python train.py --n_layer=13 --d_model=256 --n_head=12 --n_kv_head=12 --head_dim=32 --d_mlp=1024 --vocab_size=2048 --activation="gelu" --norm="layernorm" --norm_place="pre" --norm_eps=1e-06 --positions="rope" --rope_base=12100.0 --rope_fraction=0.25 --qk_norm=false --attn_scale=0.177 --bias="all" --tie_embeddings=false --parallel_block=false --init="normal" --init_std_qkv=0.0265 --init_std_o=0.0 --init_std_up=0.0265 --init_std_down=0.0 --optimizer="adamw" --lr=0.00135 --lr_mult_o=1.67 --beta1=0.95 --beta2=0.95 --lr_head=0.00436 --warmup_steps=241 --schedule="wsd" --decay_fraction=0.797 --decay_shape="linear" --final_lr_fraction=0.1 --batch_tokens=[32768, 65536, 98304] --seq_len=128 --doc_mask=true --train_tokens=832800000 --steps=13162 --dataset="wikipedia_en"
Each number is 500 + 50 x the weight over its row's rms, rounded and kept within 0 to 999. Layers, rows and columns count from 0. Numbers have three digits each. The size before them is the row's rms in percent of the matrix's.

# k: layer 9 attention key, 384x256, rms 0.118, rows 45-63, columns 0-127
# q: layer 9 attention query, 384x256, rms 0.118, rows 46-63, columns 0-127
# v: layer 9 attention value, 384x256, rms 0.12, rows 32-37, columns 0-127
# o: layer 9 attention output (transposed), 384x256, rms 0.204, rows 32-37, columns 0-127
k45 102:502469539436438595408501533505490512522482505564514552465387535390496456478526453548534491440481441621426608431455436533488517497507491519409427547416451487455514485500549470497508426545519449459534499497533380534543464466510429517564529603539495474404500501459501408533476506453490502542469468585467579532470553487509520460544525590529427460574511542566405510484498551433565562496544
q46 102:388540537579491524486537461493472466478472549528433562492540560480523451461554522499596578575507372392416436502436490461457494497525541500477488486569483609552467567530485449532603511498458598410607482582499484481514503471421536493528487458512617517484550418497498555471602472508527487589451491505515514564530497575476533487583466539424518471456491499527500481482428573548490571429489
k46 104:546467551491548503490522479440524471446451519493489478425476521529434493487515558619474467467480551409516502434620433537540565507399482447535542592418469502511588456507528525491521478522430492475430522483536506468440542515526515448528579497535586567554535490542415522539447523459557462567545536517433507430480564563492471488476483425477419567539487506442496525405492433545531499550502
q47 108:528468475456514523512500527455572261493396501494480494487419553538449462493506474482493498520503504559507508487471444498531417465510463453464388572488560504578435467625452363375505490524475454438445497497481438564545558486477567498515428555576553488568493590493559530455480482532491454545522448461573504501574479476455465500540532555520535602496587516519512551535498538563575523515435
k47 106:463480495485523545491513552350486514491543573509433444529514466473551390545418482454553513442453485528598657507529476545452460442515454410476457484504535500467456598507477478513595582497459540496524525573573531515458507533412522574473448513558427481534419542574569534462565473511500465529508521437526481511470530514383571527555638494466514473480493549432451518551490490560400450495436
q48 104:483432406417475529495433382530573543386516534479460526476540578483478457499520502556444465505554612525520489338507578442498601519568510430455574505630517513453566523438445544457413526473499524550458481483510468426484441489520416522437494537578476491543528588516443516491513504547566460538507480523457493455502614472516501481504479491498515499549481588524492559573639478491532505482483
k48 101:520520523520452415505493459495506499381528559605547551513437506483435449556582462604541413465501445477541400475378452549490513499474471505483549528485528479567540503510502512478501488584478481491475533437485486475538444574404420482550495443482510453521480511516593544471482475479579436490575491415494488540514507467554541482414460437498443483493449491495427448448469528606514497476574
q49 110:477469482549497581498572433519481470589492468485533542592404523463496428487532564508404504423463468607463569496497509470475569527511468458566496461479454500521585494416526453477385496576420431528502474402467543526366484455435462486545498600580559521556451493554500491526464532495507556466525516488551467449527468455538478512539528433482529504459481520500427654498453604560431539513446
k49 108:503454584419413480456555520531429490407576480555542502584436543533518470507520453498516546434544392494548449467474402479452508511488503454533502509519443498507588503532506506533504473460386523505455391538570394491534583517507345537463514433461450489491364515489410449405570513490459494556477442442506407485567545534432510543553432477573539483455497493478537411495516528567589508569455
q50 105:441497485493496424485560498559485463577534490452436491459409442489618522483476386521584445486604569434565492586433438533415409521465432516521501496499504498452433514510548532543467473468416488532513549558429491455480505436512498462487529389531535428450462544525520498534422532520509458509491447493566536510434512447491495505603615477453569481500603482514481468454524446432515528528502
k50 101:501471561506489531536538562494583528510552485459426466556506555545456500433472429540401441511503461568484469556528533381561466527532591500567604425567420511501562425542555478492455565503494423480521405413539480528510502503572507520464479532517484492500547418490464451420547564502517558559491443459535460562583489570435502517472453467526480447512497586524480589432569510574499437506587
q51 101:520370506484509532520536537515545481571426563525582488469626560562475458557507541506484445518566413535428502565529505509587525477504380496512479529462502541450451476497512479432458494464519477467531483554460524501536427481424487614564540474537392529437478552490533497525445472472436525475527509547578461537501521530477478463501569598538535513475458575550543530480514501535466514490524
k51 098:541463380500501458497568449377560527512530478460498459527447477413509539591545418478378503532482506459454477576554433427461543481436528532626490427534465629567407505526434444450484483554437494434400574528497555462434470482516590472505451529548469525508492452449527494533511509529563544467503422371530427460502501460505484559536549491482432419502534494507583547453520499547480510470503
q52 109:468493552531439646522452538517533584506392449560513536530465395501574453451449517401444533543442468503460433528405478517485517520508500476504571525483469530506476518536471592590521601583564437519460511518441461518506485475450510510532534441466442528449538544515539649493456495495570547499586401464571521427515511463603501443522527373519491481490520452494558461409510445443611425464414
k52 107:459558478580560451528557517485512514440510424502512459494405466456555471405572526457466527526447545492582555394444461426468481539472479480560578530492570483536417515493447518416521414508531525546513561504571509515546567487504523465538564414543419489539509447468458569537506508506586535605398439513421491572526531455554421539531508472570563445482469563543599553531438458465456533509603
q53 109:511562573537503526528470552445513417516524515522515490464527511525516515539544439472481560482585508364510458518571567499484413472537561396533542452441473510502464520499367597503454364551526465489577524503529551533480539483459490581372468519543521583516408450550471421506467451479613485583553485466497521427520492529482529453525449461572376466589482463514453472378387535541459472440505
k53 105:555444543499499554440460552503458551464475505448478506509521499464542551473499504535509509445445542453577499552568528536575402468459479526548472592483492502513537483575391467435478532488499543524561560482453574524505487534424492586511482489584474498515520463527439430457479416464523503433430559532420439411474429481531545502586572489539517531547566505557474504504491426463484477419520
q54 114:539457439538522514459497461458511629421506447611498470477430504458563506455420461545519470470422468563475495400451497508395495507486511548438433490479513477526451596537535513470547450510419422449481542489448480510568509514512460395600501508561482521543505428592561547408579487414607616492556442467606464557485528535509559538473516530589435489508550441538439444598517533455537545533441
k54 110:485544493422391549497443488483465543606494541475506545519531483501562508446479524468446631420503476499513556503465472544524450647483495539465437522477473585470526500506589581527534524519525479516416508513531479510552507464486467541529580553550462521415572528450518505550509493510618496594519478511560483510513533500462459459478503527477590515465491456451558534485544575465543465411437
q55 104:490515502542585511461492421530476486449483487609452543515546442489545536555493551497479539514521518475450533563585449565601541563509616419453435440407448563557592606570536504561472493510484523486474554490580440554447568458518490519542549458527495536478508454474465434501486496493454468469482507521570486519475495448490488511518315483481455523494482566542491454503486585491530474450378
k55 100:524416535532551494441468482428500542520533485590483593486406635500517520410484450429578555520516534470534405471413543506496489483478454556495521486600559590406555562487462489547562541478425457529487374537507473506544457533500480527546510449451542517487471515559524565538462541454573457601434494481503479469488576421562481511479589502555476542500407501528425502479529496428532469570507
q56 103:518514360454523542472516473556552474519472533443541510532636529502510604511475425474518455578476478483598379428510542541510547448499430503603466496534574392484504544450483543541493418488468529456496442523479504545486563537503444536429508551472442475524451515509483500502482509486479527563620493515496484460519541566434558474538536498481407586410489449431539477479519529535416586611494
k56 105:495524517542477483436538472440562473593420460460545532603618472471503595583541522550577423484405507459497437373454420552476486549494507498568407417497466446587405521503407541498553543495585492463510464507508510542501478574536466569470480547528490560514471466500496434500533444478527535529434568388504417531475416531465516413585406479548571546442575443510470480546423544538549476616577
q57 110:527541468486552515552500505371521488495468487539529527559519501511432391507506469552523465508465516492546506503460531495509487379497537494371469540480512481419523515548522592442426478506491516499440393433493525595554506555442472566472533468493584499534518525475487522551447534490546449487498603548549541506518499499512526494352416478502469461521458549554380532438501492484498536523483
k57 107:489432497492536482533578490506510546422462564540455543492473467470527547538513456469512452445541563454462512458483508538512432515442572448530431520497520488503539652453535547509564497552556526622503455546589456537560468544501446499520524454542580493375485561507552431539498506524486577448544521494576518428538471528567496496428528430512464482562488441569535492516530517540485492539448
q58 109:482554441532562423480384498629513498552406472486637514449569487427416474487489583539513507479466502546497494514515462517433468547447442553428431478574411537510511556487505544552460405568446551529332555544514581424508514479434462381461493471552464506481516550499459488478457487498427489514515476554476497505504453455449549515595492544531552515565512576492460537467456482550476549452563
k58 107:501540477557467481447590472465451462534511476477495458451492480500500413540486512495479513525499502540590513486492399455461537503468476446459504499460589493487554449478546457454428585526508540509559499520454538492498510516433512475505584473510523487521399504537618496480498505626381563455436498426471471471471451597519539500493455481545403639533527578526516442549565510520575554608603
q59 104:473487478455446462504469425528430539474529537519455487426543478494394520541505481503505437510410482524483475597553440475547660627435505508444514463455408524538476431543575402508512555532460516546460486537494452473536537542514504402489442548601502572512470432438534527448561537530521473559536548539507460523421605456427482603466444498545510408490459436557469510399572422466505397581587
k59 099:471578520455440465432493495502518491559517469521443601444493497507522574464494534430471511503539474465513426574424488462546470472578408432452493509510473508546560528555612435443427564551507449528433470458531442438557477487461542570531528433422584530557469544484409591555506558503464481458463489511530593535629494479401419611534564479471501515481463536506536491485518531464590481524541
q60 103:481392623581401467429468477527565504519487518475494465508507557466491451473482425580482434513514473500519507503536496560534573485449496597477424439496533502397543422455443504511482538519512490470496465467484504432446495468483549527545537402481519506435512494489436459436479517629489525500634414528517450503452497477500542422483451613492468539462547518412470609404475491504510489489473
k60 100:462513491587434494547566449439557543538539410512402472489510471529457497531529455589453493497527454402533530533462477511422526485483515466474537547588480444532487439500511588505418469580483492536508402416448420533523583457502463526587515467515473539546568441416435524446454570445489507432462532476470467483419482455481575560590452512525485469487490578502472485487544528554445444479550
q61 108:496440528408515571444452587543533458525612555491633492569504509489453485483433469419517546470511594523569437478516553552489489425591563466538465506457541463428607464398386556484493489554589558521484532516459447516505484518526466408587548512527510539466502581459482495558470519557445460496506492425536512477511457429474506478554506507545545428554481444490471500484464483509507458605508
k61 106:443500418562460421508527515538364490416519554477527564645425499473409571508558493399555496497499517430451513509546542468590520586479506411426545468533541491467457488488555632562481519528532455537545473603501471484507506539484465452587516438586488468433486429511557511383548480486491511490387461552553429534521471478440536543550428400476523455354478591556534460521462541545609482392563
q62 102:489417512486536468407459428467448548474528472543501524472475437491432441392591439529467534518406463455605601507452514471486523528408502469524555562516425485453536450478513532543497491469471453560553519548521430527516468396457474448587516447423444471514503500501493478464533510481579438449495562517465463514503428444521441555558572573520488489452537529541523461515438621547577557451549
k62 102:456552473507517369493524563505470450564574412570540461433525519510491510541481521446576489513543496501446443549491470552460576553535474478454525455475551522519590552502481535498472423437489560527478578442535495559552461426550438516538524525530422482431582464520508451408517542467470517512530486605474522489463504487546471484561540470427493459584526443484434572463450504447482480450454
q63 102:478464491525519477509505511449584442466463456557501536423463541473526565497530505434519539488377482533587455511451530569481454568540451529573473520577479440557387481551549522546480435470521492500448473502560577482523444412499443527573567658523584574471438545466501357537510457401460427541499521478584498611486480481518485505505534536571520592436431450556482576529482471468557483491516
k63 101:466374408580513521568442523441509578544472456562496539489550459568496623473471416512468453470519556485522452569443418500572501484458554440458506518444554596542527522531531399512542541512445524431511537578451564538488431475569454522449518472619500472585501536449511518467434463447473382564471446509549476467508587462485486539548463575550384525401480495588531489514431446545560463470568
v32 099:502594456513429514484546506471541360586463537406372500590464490478589478495508546551431597493525481473478522503595497528476419535574525378429492474524432490573504581473475509495512511477453420615492528514565482481495503456524482570474510615402463472574468479535614404481476487494567452464554480548530426483515491486509489502482528539568456499504542564501481500533505551446430517551527
o32 097:486476514556455503428554559381474513500468402514520453551519520475415516421578502435591458521511561582514479501441482496459467494461490510546491592397387461534598458548580433556486513564481547504548546360548452528522412424573472523380523502477521565481482510574532548542536352468501486508479602407557478520405544516517535596587498496489541547547492528496554513478490552422492580457527
v33 104:475458462440536429386465495542405591588549439480477505552580454563468536512508510528495585566601378505493599516512541594518542400478539505421525444445501442475462467471462555537483485492626558477488514530591482534564456577510463499546533527493530599555546515519525425491485502436447502541521485551500430493551526399502494511491478524448548447521429414566494481412528439512482493528418
o33 107:485529546510532442485595427485493519610541514407538494596453505518458525508490476548514539546486490518467571536490420465482453498540505485493512487499429572599509473427537514588413463521474551445531498499473588436596431472452524459515497482475500545551486468494450515458434670549482444450540581607516510515515474392447447481530497635473581461478587521541466417536544511448422458591515
v34 097:505562495439616576465532442421448461476492367595501499433557469460542509520493534525512498502478611489559505469529485470511433472487521522495531499544483527487473472507482487525538539531480478574507458501565521576464418598586451560484524438499577547528480486483530460534421508536453482508438378469529595472554554550470512482525494505490495494524518444612588481504484434489587480410568
o34 095:548486520481508556558499473608489515468436445433446493450505514603410462551443566475568564551446431486478465495493556504415493470516585445475461380502553521426507534450484452382480451492569494472479545471482457502535574480502506524481505413530578506583438441476470527512486532549541417517491598493517480461471459528569421451469427495482510500559471463489450504483436525489460466523546
v35 101:512525493534599362540525466491466514476525501559504537460456475463507503480552453534639499478575456440439475493502507497559562459495458425525480466624544568570382437540466403515458439496466459592476515413642480586413506467420525492422536408513461484497488539469367488456527488528486493571596452500438413506531516513477480439583500537501502499490491480461514532447544482540529488473479
o35 102:459405508502510537547462541505448426492482484514548480527438556444526468542712461538552541454501451481519411490438498485438506551460453423504462518523517511525550560450536505461523498484448555559557516679493545521512407505506565506473358412389516527451515432531502513464459366455414563510481542525520512450383487457518475480431593443488455458490475573464540453486529483542500502439485
v36 102:469386510584435479545554444463527502612485510518452493531564404410543417491512407433522498517519380405565466538538452500525522492547406554481410458477481555507498511544511558445456415545552507446573617573477530545434417583524438528560488544539562418561581503523504493495532517469575423522500504547467532490362476542516475483489524513558467445549509517565477502574426438496563451583515
o36 105:508484566477534530345464493379547544561577451522476549502501545456473463540552456465489515550560465482552433572482463462509513547539508399527591493525513543428447516448594525528579491459518507500547498582461518534509404487501423515436461615511492430503452493425541503461431686526551507489451463434484494519509509480587494519508529505460454500532510498410409541485531507416441482531496
v37 098:489497549587542462598458437479529489424504550511508499482557509434502501492481510594511437449418483517452532488473483458510495378548532482586650443522558515529480497556386417562462522485470481577467523576549508556476477554372399545569601529547502403517548507486452553501468498511540491502462486497444523492393516448472512548554491544490495555556531480441509396589454574627514572439529
o37 097:485478537576512459512501547557510453501457482475484534442438494514418470477515565518469558501534448530548471439524612510602523553422511515522566539593533559428459450534538478454470466463555537509473465617517475510471448525596528564531469474494556457568583479455473482636548386499499508569510502468455538548504490500580506505433480490544527469518436536459499496523487449505423445450557